config = dict(
    num_hidden_layers=13,
    hidden_size=256,
    num_attention_heads=8,
    num_key_value_heads=8,
    head_dim=32,
    intermediate_size=1024,
    vocab_size=2048,
    hidden_act='squared_relu',
    norm='rmsnorm',
    norm_place='pre',
    norm_eps=1e-06,
    positions='rope',
    rope_theta=10000.0,
    rope_fraction=0.25,
    qk_norm=True,
    attn_scale=0.263,
    bias='none',
    tie_word_embeddings=False,
    parallel_block=False,
    extras=['local attention windows', 'paired heads', 'gated attention', 'exclusive self-attention', 'capped logits'],
    init='normal',
    init_std_qkv=0.0289,
    init_std_o=0.0,
    init_std_up=0.0289,
    init_std_down=0.0,
    optimizer='muon_variant',
    learning_rate=0.0105,
    beta1=0.95,
    weight_decay=0.0078,
    lr_head=0.00486,
    max_grad_norm=1.0,
    warmup_steps=34,
    schedule='wsd',
    decay_fraction=0.732,
    decay_shape='linear',
    final_lr_fraction=0.05,
    batch_tokens=[32768, 65536, 98304],
    max_seq_len=1024,
    doc_mask=True,
    train_tokens=728700000,
    max_steps=11880,
    dataset='wikipedia_en',
)
Each number is 200 + 30 x the weight over the matrix's rms, rounded and kept within 0 to 999. Layers, rows and columns count from 0.

# layer 8 MLP up, 1024x256, rms 0.295, rows 836-862, columns 0-255
172,175,195,226,159,216,192,194,205,148,253,251,173,215,194,188,200,195,217,226,191,186,207,189,204,176,105,164,190,185,231,225,177,189,215,222,154,157,239,233,212,195,154,195,168,176,155,168,172,215,261,186,195,135,156,168,222,173,170,202,206,180,237,188,252,229,189,185,216,195,156,175,167,147,258,247,218,198,221,161,166,202,217,229,258,219,215,211,182,192,216,186,174,172,208,226,183,168,199,227,152,155,171,198,264,227,256,230,218,169,164,250,197,184,246,230,179,186,210,238,208,226,206,257,190,261,186,170,197,211,199,205,175,168,190,172,147,201,157,204,214,174,224,150,219,186,226,207,222,208,161,200,203,158,178,181,203,223,207,196,247,244,138,242,168,172,183,243,241,183,210,213,187,193,171,169,178,239,187,238,202,226,140,213,262,220,234,133,175,223,200,154,300,196,229,235,184,169,207,194,164,215,198,225,202,230,180,215,182,239,188,167,207,184,224,224,186,223,221,271,190,189,194,206,171,221,184,166,204,197,146,177,226,195,189,162,233,206,127,178,198,158,194,193,179,169,152,228,179,206,228,233,202,195,180,169
160,192,217,163,183,168,201,174,203,243,230,223,176,196,172,168,187,235,222,253,207,173,223,209,143,203,185,232,194,195,243,214,171,179,212,248,200,208,211,211,157,262,186,179,181,172,178,214,137,215,213,222,175,198,234,161,184,118,195,193,249,203,154,189,250,181,244,169,194,233,219,141,242,189,256,228,193,188,221,122,220,205,210,232,118,180,124,202,169,258,177,191,254,182,226,207,239,204,172,140,181,179,235,207,246,193,164,218,204,153,232,188,231,166,230,206,215,177,192,161,191,150,270,208,170,229,199,171,201,212,194,219,169,193,203,200,187,185,161,200,199,227,191,263,198,228,178,220,194,204,148,221,226,229,172,249,182,191,215,206,225,240,182,191,198,164,226,173,169,163,240,239,199,231,181,263,188,177,190,240,158,173,180,226,208,182,168,162,233,185,186,183,150,213,169,193,162,209,253,167,171,135,213,153,229,201,232,243,169,209,205,164,259,239,195,194,160,174,161,206,273,200,246,177,151,167,221,218,233,172,214,202,181,248,209,189,210,135,194,184,204,148,176,193,211,165,212,228,169,156,171,173,175,243,199,153
184,189,201,204,173,168,173,205,248,225,251,204,189,235,196,169,239,155,249,236,190,187,157,134,189,240,226,201,220,180,245,209,199,180,191,279,201,223,200,139,203,146,229,218,213,192,186,176,199,200,190,190,232,160,181,184,211,228,221,173,227,229,186,224,199,217,155,143,163,214,212,185,145,196,166,272,185,190,263,198,174,197,227,156,160,155,195,224,172,164,228,194,251,209,208,239,144,180,232,227,209,187,183,194,209,235,240,163,197,236,183,199,156,194,236,219,218,200,227,223,191,198,249,135,140,228,217,179,209,163,191,232,203,193,184,183,217,189,250,211,194,168,222,221,243,214,229,206,145,167,150,193,220,243,162,251,212,190,200,154,218,135,222,169,196,181,191,223,200,180,169,250,248,219,160,200,135,197,182,168,229,255,146,170,205,250,189,250,210,250,205,272,154,241,201,245,175,254,199,241,220,181,163,200,176,197,203,206,196,229,196,154,207,266,219,234,229,205,263,189,212,240,198,203,208,155,172,193,228,220,170,267,141,225,205,163,194,135,207,123,232,155,176,174,160,230,225,169,173,236,244,140,175,230,157,211
227,202,168,208,211,159,172,194,173,192,190,235,207,188,204,212,181,189,163,184,170,156,200,170,207,176,234,206,190,213,142,235,176,172,189,212,223,167,202,152,180,188,241,193,222,225,170,208,223,150,200,214,183,191,191,212,205,227,233,167,200,214,201,195,208,180,185,193,173,231,203,142,173,141,213,160,197,206,251,212,180,225,231,178,206,167,240,177,171,238,194,196,181,216,190,206,201,188,198,215,231,175,193,225,188,217,264,198,178,162,232,209,217,206,233,200,205,221,177,186,202,199,224,193,198,227,172,224,222,168,183,202,243,208,227,153,226,198,216,150,173,211,227,251,119,193,244,183,194,221,201,209,230,175,234,176,153,192,218,188,206,250,187,170,198,230,197,194,188,178,171,191,225,212,179,235,206,206,191,190,209,214,186,151,191,191,228,199,199,209,169,202,212,200,210,210,149,189,227,234,202,196,232,194,205,189,175,182,164,200,190,192,236,206,213,188,206,178,205,167,189,185,206,238,187,209,179,216,177,188,189,146,198,213,205,180,196,249,215,197,214,193,224,194,166,197,233,180,189,234,224,212,167,178,159,195
180,221,168,178,221,255,246,153,161,225,208,220,240,206,192,180,221,136,240,183,231,175,255,201,194,258,186,195,233,196,151,176,205,234,220,219,179,159,198,210,196,208,210,170,186,173,197,166,169,201,234,174,154,205,208,186,161,156,205,255,177,198,224,239,204,203,165,185,224,179,190,233,241,168,196,212,160,255,234,242,205,213,239,272,229,141,186,157,211,246,207,200,246,139,190,179,243,251,172,200,183,184,209,180,214,192,216,126,158,133,155,201,202,208,206,197,242,223,223,200,236,204,213,156,201,259,204,221,224,214,205,234,145,203,215,201,177,155,223,187,200,153,244,230,132,206,227,222,211,168,192,197,221,223,217,159,227,169,232,208,208,232,170,236,148,163,164,219,213,211,204,186,185,186,207,185,215,214,150,252,156,196,220,237,209,200,190,209,229,226,166,174,179,191,243,231,252,215,178,150,193,203,214,243,152,214,190,170,257,196,155,190,198,200,214,173,206,160,232,203,195,154,235,227,211,261,230,138,250,186,166,182,269,206,167,174,197,199,231,216,191,228,205,202,203,180,218,194,183,155,252,209,232,197,181,194
220,185,165,220,184,169,186,260,184,217,161,204,179,221,274,202,168,206,247,181,237,192,181,198,208,246,236,220,194,214,237,212,199,227,186,212,239,223,145,196,231,181,181,223,230,169,182,186,175,170,227,230,222,238,232,223,243,184,200,227,155,210,228,173,223,170,186,215,175,191,228,184,258,192,222,200,211,176,171,217,220,205,215,233,216,202,170,217,142,171,251,228,254,149,175,233,167,180,192,255,206,181,184,195,245,145,192,183,206,211,177,160,197,215,170,164,187,187,190,187,185,211,214,209,242,181,160,171,184,272,215,201,210,201,202,183,160,171,199,150,173,190,232,238,124,238,243,192,153,215,187,184,256,190,202,195,225,209,211,224,247,184,236,184,192,183,228,210,181,203,226,182,184,248,124,234,263,231,175,124,168,196,178,209,195,266,242,214,201,211,178,213,199,191,265,148,267,218,214,188,207,215,177,179,220,252,240,212,209,194,179,193,197,191,209,242,171,189,227,205,206,205,242,157,223,237,192,212,202,237,194,205,223,179,158,211,155,207,233,160,179,224,175,178,221,172,232,188,217,175,196,176,244,228,164,228
261,243,193,210,244,263,254,255,226,211,176,191,188,149,259,217,215,189,198,214,196,246,233,195,198,228,189,245,193,196,210,196,248,235,199,174,186,194,184,176,140,198,215,242,181,210,233,191,225,140,193,234,213,222,207,145,213,201,192,261,209,152,208,226,147,241,182,222,197,190,191,239,223,205,188,234,204,201,192,171,164,161,224,205,225,192,244,230,225,186,176,219,176,245,166,196,213,247,183,213,244,230,200,206,210,237,192,177,200,196,180,196,203,192,186,254,177,195,192,183,198,188,235,185,189,215,195,162,186,195,210,223,196,206,211,200,204,215,157,220,183,202,216,181,244,224,180,204,213,216,222,267,210,244,189,203,196,148,208,191,212,203,226,173,211,204,205,206,182,216,179,156,209,175,174,217,212,235,142,233,187,250,214,223,197,234,169,179,177,219,168,131,179,239,238,225,199,159,217,138,196,187,188,167,214,233,128,185,154,202,182,194,176,230,199,186,193,183,188,202,208,223,253,213,200,213,147,197,231,226,212,188,178,218,186,209,221,231,204,159,214,174,203,228,174,191,204,225,167,191,189,242,186,208,193,191
182,206,200,188,190,198,191,267,217,236,182,240,178,220,235,187,174,232,183,148,164,204,230,220,210,175,225,174,192,190,168,219,207,186,148,208,216,197,244,178,193,222,182,198,174,182,146,159,203,199,188,204,196,130,220,198,207,244,220,238,259,216,173,209,200,215,148,210,266,215,178,153,178,216,182,290,148,212,226,194,194,247,162,233,223,182,178,238,160,209,250,197,188,216,196,199,188,212,175,251,159,226,173,188,208,171,260,320,218,228,175,176,188,216,217,201,228,261,210,229,255,240,206,219,175,202,198,166,198,209,190,198,193,182,177,197,197,170,204,180,219,238,200,177,198,169,178,158,247,244,193,216,168,209,179,193,194,227,204,195,206,174,192,211,235,229,216,231,245,162,118,207,209,192,227,187,214,282,179,201,217,201,216,236,187,199,178,165,122,205,229,159,214,250,209,247,223,151,203,219,232,141,174,213,198,178,199,231,216,219,213,200,228,210,148,193,190,229,204,184,183,192,200,196,235,122,223,241,160,185,210,233,204,203,230,187,202,143,262,199,210,215,254,186,243,234,200,202,238,204,234,147,197,170,196,231
185,177,168,225,166,252,171,224,198,225,229,238,235,189,215,147,223,217,194,199,232,233,175,186,197,203,248,212,178,178,228,185,182,213,182,148,208,203,221,204,167,188,227,203,231,132,152,250,173,195,207,198,205,182,247,177,165,162,212,173,197,190,227,192,195,220,216,191,136,197,191,171,172,225,207,180,171,211,178,165,211,200,196,220,206,149,161,194,176,170,207,203,203,181,220,187,183,231,203,206,225,220,197,159,245,218,187,200,189,154,189,176,161,201,232,210,202,213,178,215,166,192,194,225,199,175,148,222,170,163,176,186,185,186,224,202,185,234,178,157,174,210,209,175,191,214,156,238,203,175,198,223,207,205,228,256,198,185,208,201,181,232,220,202,275,238,219,167,226,203,187,182,198,184,246,211,165,198,170,199,200,196,170,220,150,198,168,268,168,205,162,186,195,224,228,262,171,185,203,183,246,180,200,220,198,235,176,199,238,218,211,190,192,172,221,205,208,183,200,185,187,177,236,210,206,191,242,222,202,217,277,173,178,171,231,152,208,226,219,189,212,199,214,162,170,191,201,205,181,193,173,222,232,194,214,201
239,199,202,170,148,214,171,166,237,133,275,158,225,253,207,146,207,195,234,179,226,194,214,227,203,223,159,158,195,157,215,241,192,177,250,222,215,200,236,174,203,175,140,189,172,146,177,199,186,171,173,169,172,234,220,181,169,166,230,206,266,231,264,180,190,184,245,239,162,171,137,176,226,190,245,232,218,212,219,220,217,205,230,230,190,217,195,177,215,146,233,126,166,234,179,181,229,219,149,172,187,216,203,208,218,168,199,165,180,204,222,195,190,171,204,183,262,198,222,254,218,158,191,179,208,212,209,164,172,155,179,201,156,228,213,227,129,195,180,182,178,191,205,224,185,170,192,214,192,214,219,224,232,160,204,212,169,162,217,203,208,210,236,171,223,143,215,199,169,171,194,190,137,242,162,185,237,175,233,161,209,159,185,209,240,202,215,206,256,232,149,205,218,208,187,246,206,194,176,194,147,241,198,179,172,216,270,178,188,227,230,204,150,224,204,224,207,157,197,273,226,213,222,160,81,202,279,198,216,183,234,261,240,173,169,158,164,203,196,210,184,216,190,171,187,165,190,186,169,247,222,233,202,191,237,155
193,181,212,154,162,217,176,226,249,222,186,196,179,177,197,246,211,218,233,212,204,179,164,231,172,217,259,201,183,252,235,194,196,178,199,226,164,162,249,174,243,175,166,230,242,190,197,182,214,202,191,200,187,211,232,158,229,167,197,219,215,216,215,144,199,226,178,263,201,217,151,195,208,238,194,256,214,179,184,180,192,184,226,190,196,148,134,250,171,248,204,250,236,141,189,177,200,232,172,227,202,230,166,168,169,219,170,176,139,247,137,235,160,221,208,174,223,171,214,169,205,174,219,221,218,175,221,207,218,207,193,180,169,224,198,204,147,220,196,192,215,181,191,170,200,190,193,228,203,145,210,172,225,188,194,218,191,175,183,257,208,202,184,204,143,203,187,215,149,169,238,194,241,244,177,179,170,209,166,157,152,198,247,206,231,189,235,154,224,253,204,185,214,148,204,185,177,164,248,173,184,226,201,205,251,217,218,226,218,178,213,144,153,178,229,194,177,155,188,223,222,199,197,221,222,177,176,235,189,253,213,179,241,167,201,186,152,202,231,196,192,236,262,147,203,143,213,229,184,98,199,196,250,154,164,151
206,116,185,193,136,175,193,239,279,215,210,184,206,196,224,235,236,172,184,203,235,223,155,220,160,187,220,227,165,189,198,231,182,207,198,239,205,194,96,253,234,247,210,203,239,207,177,200,217,184,221,192,174,189,226,213,261,198,183,226,157,204,210,209,180,130,226,292,255,228,202,177,158,198,158,209,174,144,184,158,197,195,246,192,205,202,185,184,202,226,232,201,187,204,138,217,232,166,180,222,200,213,206,217,175,236,222,204,219,199,186,152,181,187,191,223,202,251,188,193,224,191,252,219,193,242,196,204,176,164,227,191,187,230,165,144,199,184,234,220,222,218,153,177,238,261,203,154,227,232,213,210,207,171,239,224,240,189,205,183,248,200,232,237,207,245,242,182,183,189,172,138,181,170,210,165,252,219,199,224,214,188,209,225,238,161,208,211,132,216,187,233,215,244,224,226,177,230,185,217,216,177,154,241,215,210,224,190,195,215,216,211,222,206,253,127,221,239,218,203,181,206,200,213,184,177,232,251,189,193,238,210,226,184,251,210,161,202,210,186,222,197,224,214,229,218,189,158,246,152,213,199,205,208,248,174
188,200,211,222,180,185,208,226,236,226,226,203,216,191,207,179,196,181,197,212,209,198,187,237,220,222,207,175,185,201,196,277,220,216,235,168,185,140,217,194,171,171,234,241,153,164,180,253,206,204,201,211,186,206,184,220,175,180,163,224,194,202,191,174,219,204,169,252,264,233,190,212,179,219,210,188,217,226,206,227,209,208,196,172,229,182,194,215,181,200,182,212,143,205,236,209,215,201,205,224,225,222,202,157,202,202,213,156,235,200,161,193,215,184,243,199,244,244,207,213,170,198,207,188,201,222,193,150,214,228,177,188,177,191,195,181,129,167,241,259,199,168,209,219,210,173,230,214,208,185,222,206,180,177,190,185,210,174,207,161,209,220,164,227,209,193,258,167,215,155,223,165,186,158,239,182,157,181,208,233,184,262,192,191,245,186,208,172,200,214,186,205,198,203,244,230,204,164,204,211,191,244,235,211,209,191,201,210,182,185,173,182,196,177,214,200,214,223,197,197,170,223,239,191,213,196,219,231,261,164,231,191,224,180,169,206,190,177,209,202,216,188,222,188,210,196,176,226,191,222,189,220,240,196,256,217
236,263,242,166,188,192,126,234,192,206,228,259,197,195,231,143,222,251,190,198,162,162,261,197,193,209,165,230,179,247,177,191,194,227,141,212,210,232,188,216,139,223,159,192,235,197,184,210,200,156,246,153,210,197,238,199,142,204,207,284,239,203,234,243,210,190,212,245,200,198,213,169,162,192,207,189,244,216,226,207,195,231,193,206,241,233,146,232,141,200,193,181,167,223,222,200,210,173,203,181,206,183,223,181,190,161,154,197,122,200,196,109,165,193,209,171,206,192,229,214,208,190,237,165,187,234,222,155,217,240,254,228,169,198,209,224,238,204,203,201,203,211,223,169,183,233,203,200,254,179,172,215,150,255,191,199,184,187,162,180,179,214,170,188,236,188,175,255,219,164,147,294,172,162,204,194,153,174,180,194,188,210,199,226,202,183,247,226,178,183,181,215,239,184,196,176,232,194,171,264,215,156,196,228,160,241,207,227,200,218,212,191,197,185,165,196,189,250,205,243,135,164,256,159,168,187,175,185,197,191,214,240,180,171,115,199,182,200,219,241,218,179,217,252,231,207,212,206,210,193,176,181,261,207,178,197
244,206,192,123,211,285,234,196,226,181,252,159,208,195,217,148,225,192,214,177,218,186,230,207,210,177,211,277,184,183,244,188,173,242,285,202,204,136,248,187,236,209,276,238,175,263,219,219,219,182,184,221,269,215,206,156,217,224,137,182,191,189,187,210,246,195,191,211,204,191,217,182,103,188,209,236,316,232,167,199,178,153,245,174,199,241,213,240,164,173,199,234,211,196,210,173,138,202,206,146,251,169,182,231,212,180,182,209,165,227,214,130,203,219,180,221,188,247,170,162,176,169,220,185,162,204,117,181,172,141,225,180,154,175,230,200,220,190,225,222,161,158,242,174,194,184,191,214,176,213,151,203,201,197,198,174,242,198,215,197,185,171,224,188,156,201,191,235,160,168,173,192,247,242,213,188,145,204,164,285,190,257,120,194,178,162,212,228,212,161,174,198,221,175,106,147,217,132,260,169,217,267,175,180,217,182,205,200,216,197,125,220,178,204,222,237,287,240,232,197,205,152,197,210,236,281,214,234,225,226,180,236,182,190,195,242,257,231,214,201,240,196,243,213,179,236,163,238,147,189,260,224,260,172,217,218
151,191,184,167,191,218,186,180,210,206,241,230,183,237,203,171,164,218,231,242,170,167,185,223,240,206,221,205,232,178,258,219,223,204,186,242,212,201,230,222,163,242,219,240,228,219,188,243,245,208,229,180,210,220,172,240,184,183,226,151,225,179,231,199,223,255,185,257,194,182,214,174,196,179,157,170,239,171,186,185,184,180,172,165,210,173,203,253,221,206,233,175,193,184,212,188,157,219,185,242,216,157,203,236,252,242,188,128,248,245,179,141,176,174,219,199,208,221,259,160,195,189,223,191,215,277,203,192,183,217,217,238,187,203,228,211,223,186,149,182,237,185,269,172,268,213,179,260,163,206,251,143,252,133,152,197,213,205,202,196,216,180,180,155,173,210,179,238,223,185,230,192,246,150,171,212,183,227,169,199,171,224,244,130,178,219,176,127,217,201,184,181,169,208,157,195,188,123,228,209,207,221,171,216,173,228,185,214,185,191,230,202,185,237,165,217,183,206,173,224,195,205,180,163,106,181,236,252,178,189,224,159,203,203,185,182,240,182,149,224,183,180,190,144,205,210,158,234,204,199,213,185,245,205,193,241
161,181,230,129,230,247,189,173,182,211,178,170,221,232,259,207,166,159,180,244,132,189,191,162,248,229,219,241,233,233,151,268,217,238,231,207,193,244,202,231,234,203,234,188,266,212,204,204,229,240,213,226,151,209,205,149,178,161,238,212,181,234,229,208,198,213,183,190,197,203,216,161,177,212,179,189,212,215,196,125,265,224,209,170,222,204,235,272,253,172,196,166,192,212,188,228,219,164,180,161,287,217,168,180,274,174,195,208,141,179,184,221,193,211,228,226,172,195,141,204,190,146,178,212,169,183,245,161,163,197,207,214,139,133,258,209,211,183,192,205,204,226,210,200,235,233,207,134,220,238,183,198,224,119,203,176,177,229,224,229,205,241,200,167,142,164,172,175,227,205,160,250,233,168,211,219,246,152,213,165,200,297,183,168,227,198,215,172,157,206,234,216,156,235,177,246,206,202,252,158,202,176,142,226,207,219,189,170,263,215,166,185,200,195,182,204,184,223,231,179,189,206,197,192,248,235,210,222,221,201,148,190,176,226,202,180,234,177,199,190,203,187,237,185,178,164,250,213,210,235,141,226,204,266,194,182
144,214,201,166,229,172,221,214,259,184,174,116,223,226,189,201,221,195,211,205,161,191,196,215,177,199,229,225,214,129,221,144,174,160,193,157,174,203,231,168,194,210,222,231,176,204,218,258,191,248,207,220,179,163,245,190,225,219,183,210,264,185,121,157,234,218,190,197,225,217,198,189,256,206,263,220,226,160,238,183,221,180,200,205,171,174,186,144,217,173,215,212,118,221,216,259,212,166,223,211,215,207,204,234,158,201,239,189,159,131,225,124,209,133,172,161,254,139,223,254,218,211,210,152,165,205,226,212,167,231,241,219,240,243,160,133,208,175,232,219,159,156,240,186,204,203,174,226,201,219,150,184,271,247,183,199,216,215,181,211,162,193,215,171,218,200,208,208,182,238,203,185,224,189,198,178,174,124,210,252,210,180,187,196,181,270,204,178,214,257,205,213,150,276,217,233,233,250,166,188,217,192,180,167,223,207,145,212,209,196,216,157,244,237,151,176,198,193,241,264,222,203,236,232,159,215,197,229,236,179,174,253,135,176,165,185,228,206,208,158,188,234,252,257,221,198,230,241,158,227,217,220,168,206,214,187
231,190,190,211,248,205,166,217,217,208,201,181,196,229,195,202,174,215,207,201,179,249,261,206,189,181,187,190,215,214,180,254,253,239,182,169,177,209,201,237,190,171,178,268,176,172,224,219,241,216,191,192,214,196,164,193,205,216,226,280,247,218,203,184,152,217,190,226,225,198,214,187,198,198,205,176,186,245,211,217,169,235,227,185,218,204,240,183,274,238,199,163,237,205,230,191,161,200,213,207,204,197,210,208,168,152,236,179,221,189,231,264,258,188,189,231,167,173,244,231,186,167,222,243,175,164,196,175,170,275,210,209,175,186,195,257,142,222,172,226,239,145,215,134,206,201,198,188,189,217,212,120,203,143,215,207,170,203,178,221,170,192,222,226,188,208,189,208,169,205,189,244,204,178,142,148,168,214,226,186,183,206,236,141,168,150,201,191,181,154,212,229,182,212,203,177,179,188,221,231,189,209,138,209,186,241,177,169,177,211,218,160,215,264,200,176,176,226,203,171,215,167,252,227,219,244,226,210,189,222,175,172,230,233,207,176,205,245,232,202,230,231,217,140,167,155,209,215,209,227,240,192,167,230,188,206
194,186,200,219,208,190,219,195,269,273,179,154,245,213,180,160,233,222,170,175,210,181,203,246,189,140,206,212,169,213,187,248,196,133,159,205,167,224,197,199,224,185,142,208,173,168,182,226,243,271,183,186,188,196,210,199,209,159,173,235,192,222,217,178,204,226,239,215,178,186,203,193,174,206,178,240,199,212,139,217,263,236,251,207,177,158,176,198,177,216,199,211,139,188,211,150,168,202,237,161,185,222,214,204,190,195,206,248,188,173,175,240,212,251,223,244,209,247,211,216,152,200,191,165,186,189,165,161,127,222,165,192,199,165,191,207,186,261,185,260,173,213,229,169,282,238,251,180,198,221,174,178,159,187,219,184,189,214,188,216,179,212,151,147,238,170,146,116,212,187,153,188,161,197,194,216,227,185,234,228,225,186,219,210,209,195,195,181,147,151,181,196,164,199,180,203,170,219,258,229,182,177,179,211,210,207,155,215,217,223,257,174,166,206,261,179,169,229,240,139,196,165,235,178,182,233,202,222,260,203,184,148,236,202,241,178,242,200,243,174,142,177,198,146,207,154,182,121,263,197,225,196,185,234,191,180
219,187,260,229,214,209,193,264,156,229,241,223,212,238,196,202,222,183,187,208,242,221,159,207,255,109,253,183,195,154,150,162,108,190,182,216,177,247,207,157,189,155,174,215,197,147,165,156,239,192,206,226,210,155,179,259,214,175,228,220,214,191,224,173,192,214,127,156,219,194,192,224,164,195,234,231,183,170,183,283,159,188,198,155,180,208,264,198,193,213,205,218,235,199,169,196,161,172,140,220,188,184,153,177,197,231,187,184,188,219,248,206,196,168,197,207,127,236,220,185,187,189,179,225,182,209,247,189,145,137,224,209,197,198,215,220,245,218,181,196,178,240,251,240,191,131,210,234,163,213,214,175,143,171,220,179,184,159,142,197,207,202,159,206,244,216,165,182,180,235,183,175,161,189,195,198,220,181,198,209,244,181,241,183,211,179,181,211,219,231,216,246,207,203,286,170,211,212,263,199,245,200,185,226,95,212,197,192,179,213,199,207,181,204,197,185,150,194,173,158,187,162,228,216,152,228,179,149,97,258,215,201,188,229,194,194,185,214,193,147,157,215,213,213,211,206,178,214,164,233,190,228,268,217,223,194
205,241,162,174,167,152,180,210,222,212,194,210,168,162,168,251,207,161,245,190,205,246,196,204,150,160,221,202,209,144,176,187,198,163,221,251,245,178,237,194,197,192,164,237,196,196,212,183,174,205,211,249,237,211,220,217,169,221,191,221,241,184,209,180,230,183,153,209,240,242,245,95,233,236,170,239,110,169,212,255,174,214,186,176,234,231,87,221,183,155,197,195,221,201,230,169,196,188,130,202,208,220,173,161,222,177,192,242,150,170,181,232,242,203,216,200,137,241,238,121,189,238,217,196,224,196,222,219,225,167,232,213,183,205,211,177,162,220,226,219,192,218,185,246,201,231,254,188,194,200,176,212,196,165,208,182,262,219,182,155,193,157,230,181,177,191,259,215,153,234,196,223,197,255,187,204,163,111,176,287,222,229,217,186,190,249,205,140,240,210,228,169,200,192,251,209,185,168,165,223,208,168,177,182,185,172,196,229,186,261,156,195,178,246,208,233,241,172,203,185,195,213,166,159,181,165,257,226,171,260,233,236,157,218,223,148,194,143,169,165,217,162,252,268,212,238,182,172,265,202,183,195,177,210,216,188
162,200,194,183,185,243,224,184,221,212,221,231,198,150,225,194,133,223,220,163,190,158,233,245,174,174,176,223,198,154,202,236,148,218,229,164,163,242,234,182,260,249,241,190,241,225,156,210,214,209,219,236,216,192,206,169,218,204,179,180,145,157,181,165,174,165,165,179,212,144,184,187,143,216,220,188,196,258,113,211,173,207,225,227,227,268,227,170,182,223,181,192,167,181,210,145,167,169,199,193,186,219,228,208,225,206,205,155,227,209,179,173,180,233,208,197,147,207,279,211,278,227,174,172,130,215,138,192,207,235,213,197,220,225,213,188,157,151,200,213,186,162,223,256,164,193,138,197,262,197,193,188,230,234,213,200,180,269,198,250,236,172,163,272,249,232,231,224,205,181,181,168,171,194,217,223,223,231,189,192,171,235,169,214,168,161,152,221,191,269,171,198,192,207,196,219,173,201,194,235,272,125,246,239,236,232,223,177,231,243,190,210,241,241,191,195,217,161,248,197,166,202,172,207,268,201,131,194,226,200,209,198,209,207,253,187,206,261,225,186,121,170,141,227,207,177,165,232,152,249,280,220,164,286,189,218
199,162,236,214,191,155,180,221,236,197,222,253,188,172,193,223,242,215,155,202,223,233,184,225,184,179,304,234,177,170,217,176,229,175,149,243,159,207,209,174,146,188,171,189,232,220,192,210,201,207,212,170,161,213,231,178,193,186,232,184,168,202,206,119,265,224,226,192,179,160,146,173,205,213,191,235,236,232,243,167,187,226,177,191,218,127,212,194,219,247,173,194,152,182,198,218,215,264,148,212,215,235,250,190,193,213,198,198,171,222,239,190,194,201,248,242,238,222,204,112,183,257,212,163,225,241,211,223,207,265,214,139,252,190,204,208,177,173,210,218,245,198,199,212,225,157,182,191,193,192,195,188,194,173,191,199,203,190,226,231,233,215,205,244,288,211,192,152,138,154,194,221,240,174,193,215,155,212,216,176,214,227,155,200,216,220,207,210,179,228,212,151,267,179,191,256,223,152,198,257,239,161,183,204,210,183,228,174,133,145,161,214,198,203,224,169,204,180,204,177,217,150,207,231,189,204,205,218,202,216,198,193,196,214,229,209,159,215,220,167,180,156,216,217,182,216,167,155,195,183,166,187,179,237,234,139
229,230,153,208,196,248,185,178,237,198,172,214,221,213,239,203,224,129,219,212,131,206,218,169,192,197,221,164,191,200,222,224,198,215,198,158,227,220,188,256,197,196,205,198,218,162,189,170,236,187,221,211,243,215,215,180,177,184,192,239,239,205,209,226,173,180,190,183,213,167,220,183,205,207,179,233,202,201,189,224,199,216,212,205,142,132,173,204,236,201,231,190,212,165,213,196,215,216,158,210,180,171,221,252,217,220,203,171,151,192,263,265,230,208,137,222,162,241,202,225,204,212,227,203,210,196,189,174,195,219,198,204,182,188,183,231,166,187,169,174,172,155,254,170,202,173,242,215,188,197,219,219,180,194,192,191,258,194,227,246,186,204,160,193,220,223,219,222,240,175,213,223,214,270,194,224,266,203,172,191,216,180,212,258,170,156,183,215,196,203,178,172,231,208,178,257,214,220,185,201,179,255,188,177,170,237,172,189,190,177,172,195,168,203,209,162,184,273,181,206,181,216,160,190,258,212,206,195,207,245,155,166,159,202,166,152,223,196,193,149,169,147,219,174,218,181,210,203,207,202,209,207,162,220,237,165
233,227,200,174,242,205,238,164,171,241,161,257,162,138,197,182,167,188,192,200,153,224,230,154,189,224,139,203,216,170,209,181,207,216,218,190,154,204,187,189,218,242,251,225,164,203,161,239,256,139,196,214,161,248,181,165,222,239,192,236,233,154,142,149,250,155,189,221,231,218,282,200,202,205,188,214,174,160,210,176,159,207,151,204,165,219,242,160,200,184,165,257,212,234,221,201,163,213,187,169,226,202,186,199,221,203,168,165,192,220,236,173,260,160,196,194,229,219,193,255,230,208,259,177,188,190,182,193,225,205,245,189,233,201,260,140,148,213,179,283,146,210,170,218,226,233,214,150,198,265,128,242,98,252,214,187,201,175,227,206,220,245,236,168,297,215,215,212,185,195,171,197,186,194,187,148,172,171,152,215,172,155,254,144,248,233,211,144,179,172,231,236,195,193,150,224,159,142,221,163,186,237,225,140,168,217,231,205,206,215,176,168,204,178,280,188,241,226,211,145,182,251,174,143,193,207,204,152,175,198,216,223,175,152,228,212,189,192,175,110,178,209,245,219,185,200,257,120,259,218,208,225,195,146,180,203
192,177,237,251,154,178,255,190,247,182,265,209,190,250,219,180,220,157,147,237,211,171,195,224,195,194,220,160,233,212,215,191,164,210,269,239,201,205,271,213,187,180,236,267,164,180,193,214,200,233,170,206,202,154,271,237,193,216,226,204,218,215,184,198,219,167,137,194,180,245,183,190,160,222,189,198,181,287,134,251,211,228,188,235,188,174,180,146,189,249,237,145,215,158,231,237,172,205,231,156,212,192,157,264,232,203,195,187,202,238,196,212,176,149,216,185,219,186,259,182,238,232,221,223,194,155,177,121,214,226,177,177,199,252,177,196,188,226,163,182,179,124,212,317,194,218,191,215,190,166,249,162,197,171,210,185,269,218,224,208,193,174,207,218,231,184,143,175,171,221,187,152,215,246,187,224,168,138,197,191,237,235,269,285,204,212,184,223,205,213,212,180,220,267,174,266,224,168,226,247,194,164,155,198,157,186,157,150,261,277,201,210,168,169,170,252,176,163,193,247,170,195,219,177,192,216,197,206,242,190,147,231,188,192,192,196,117,139,211,201,225,215,196,150,157,214,254,198,233,168,191,207,258,186,230,222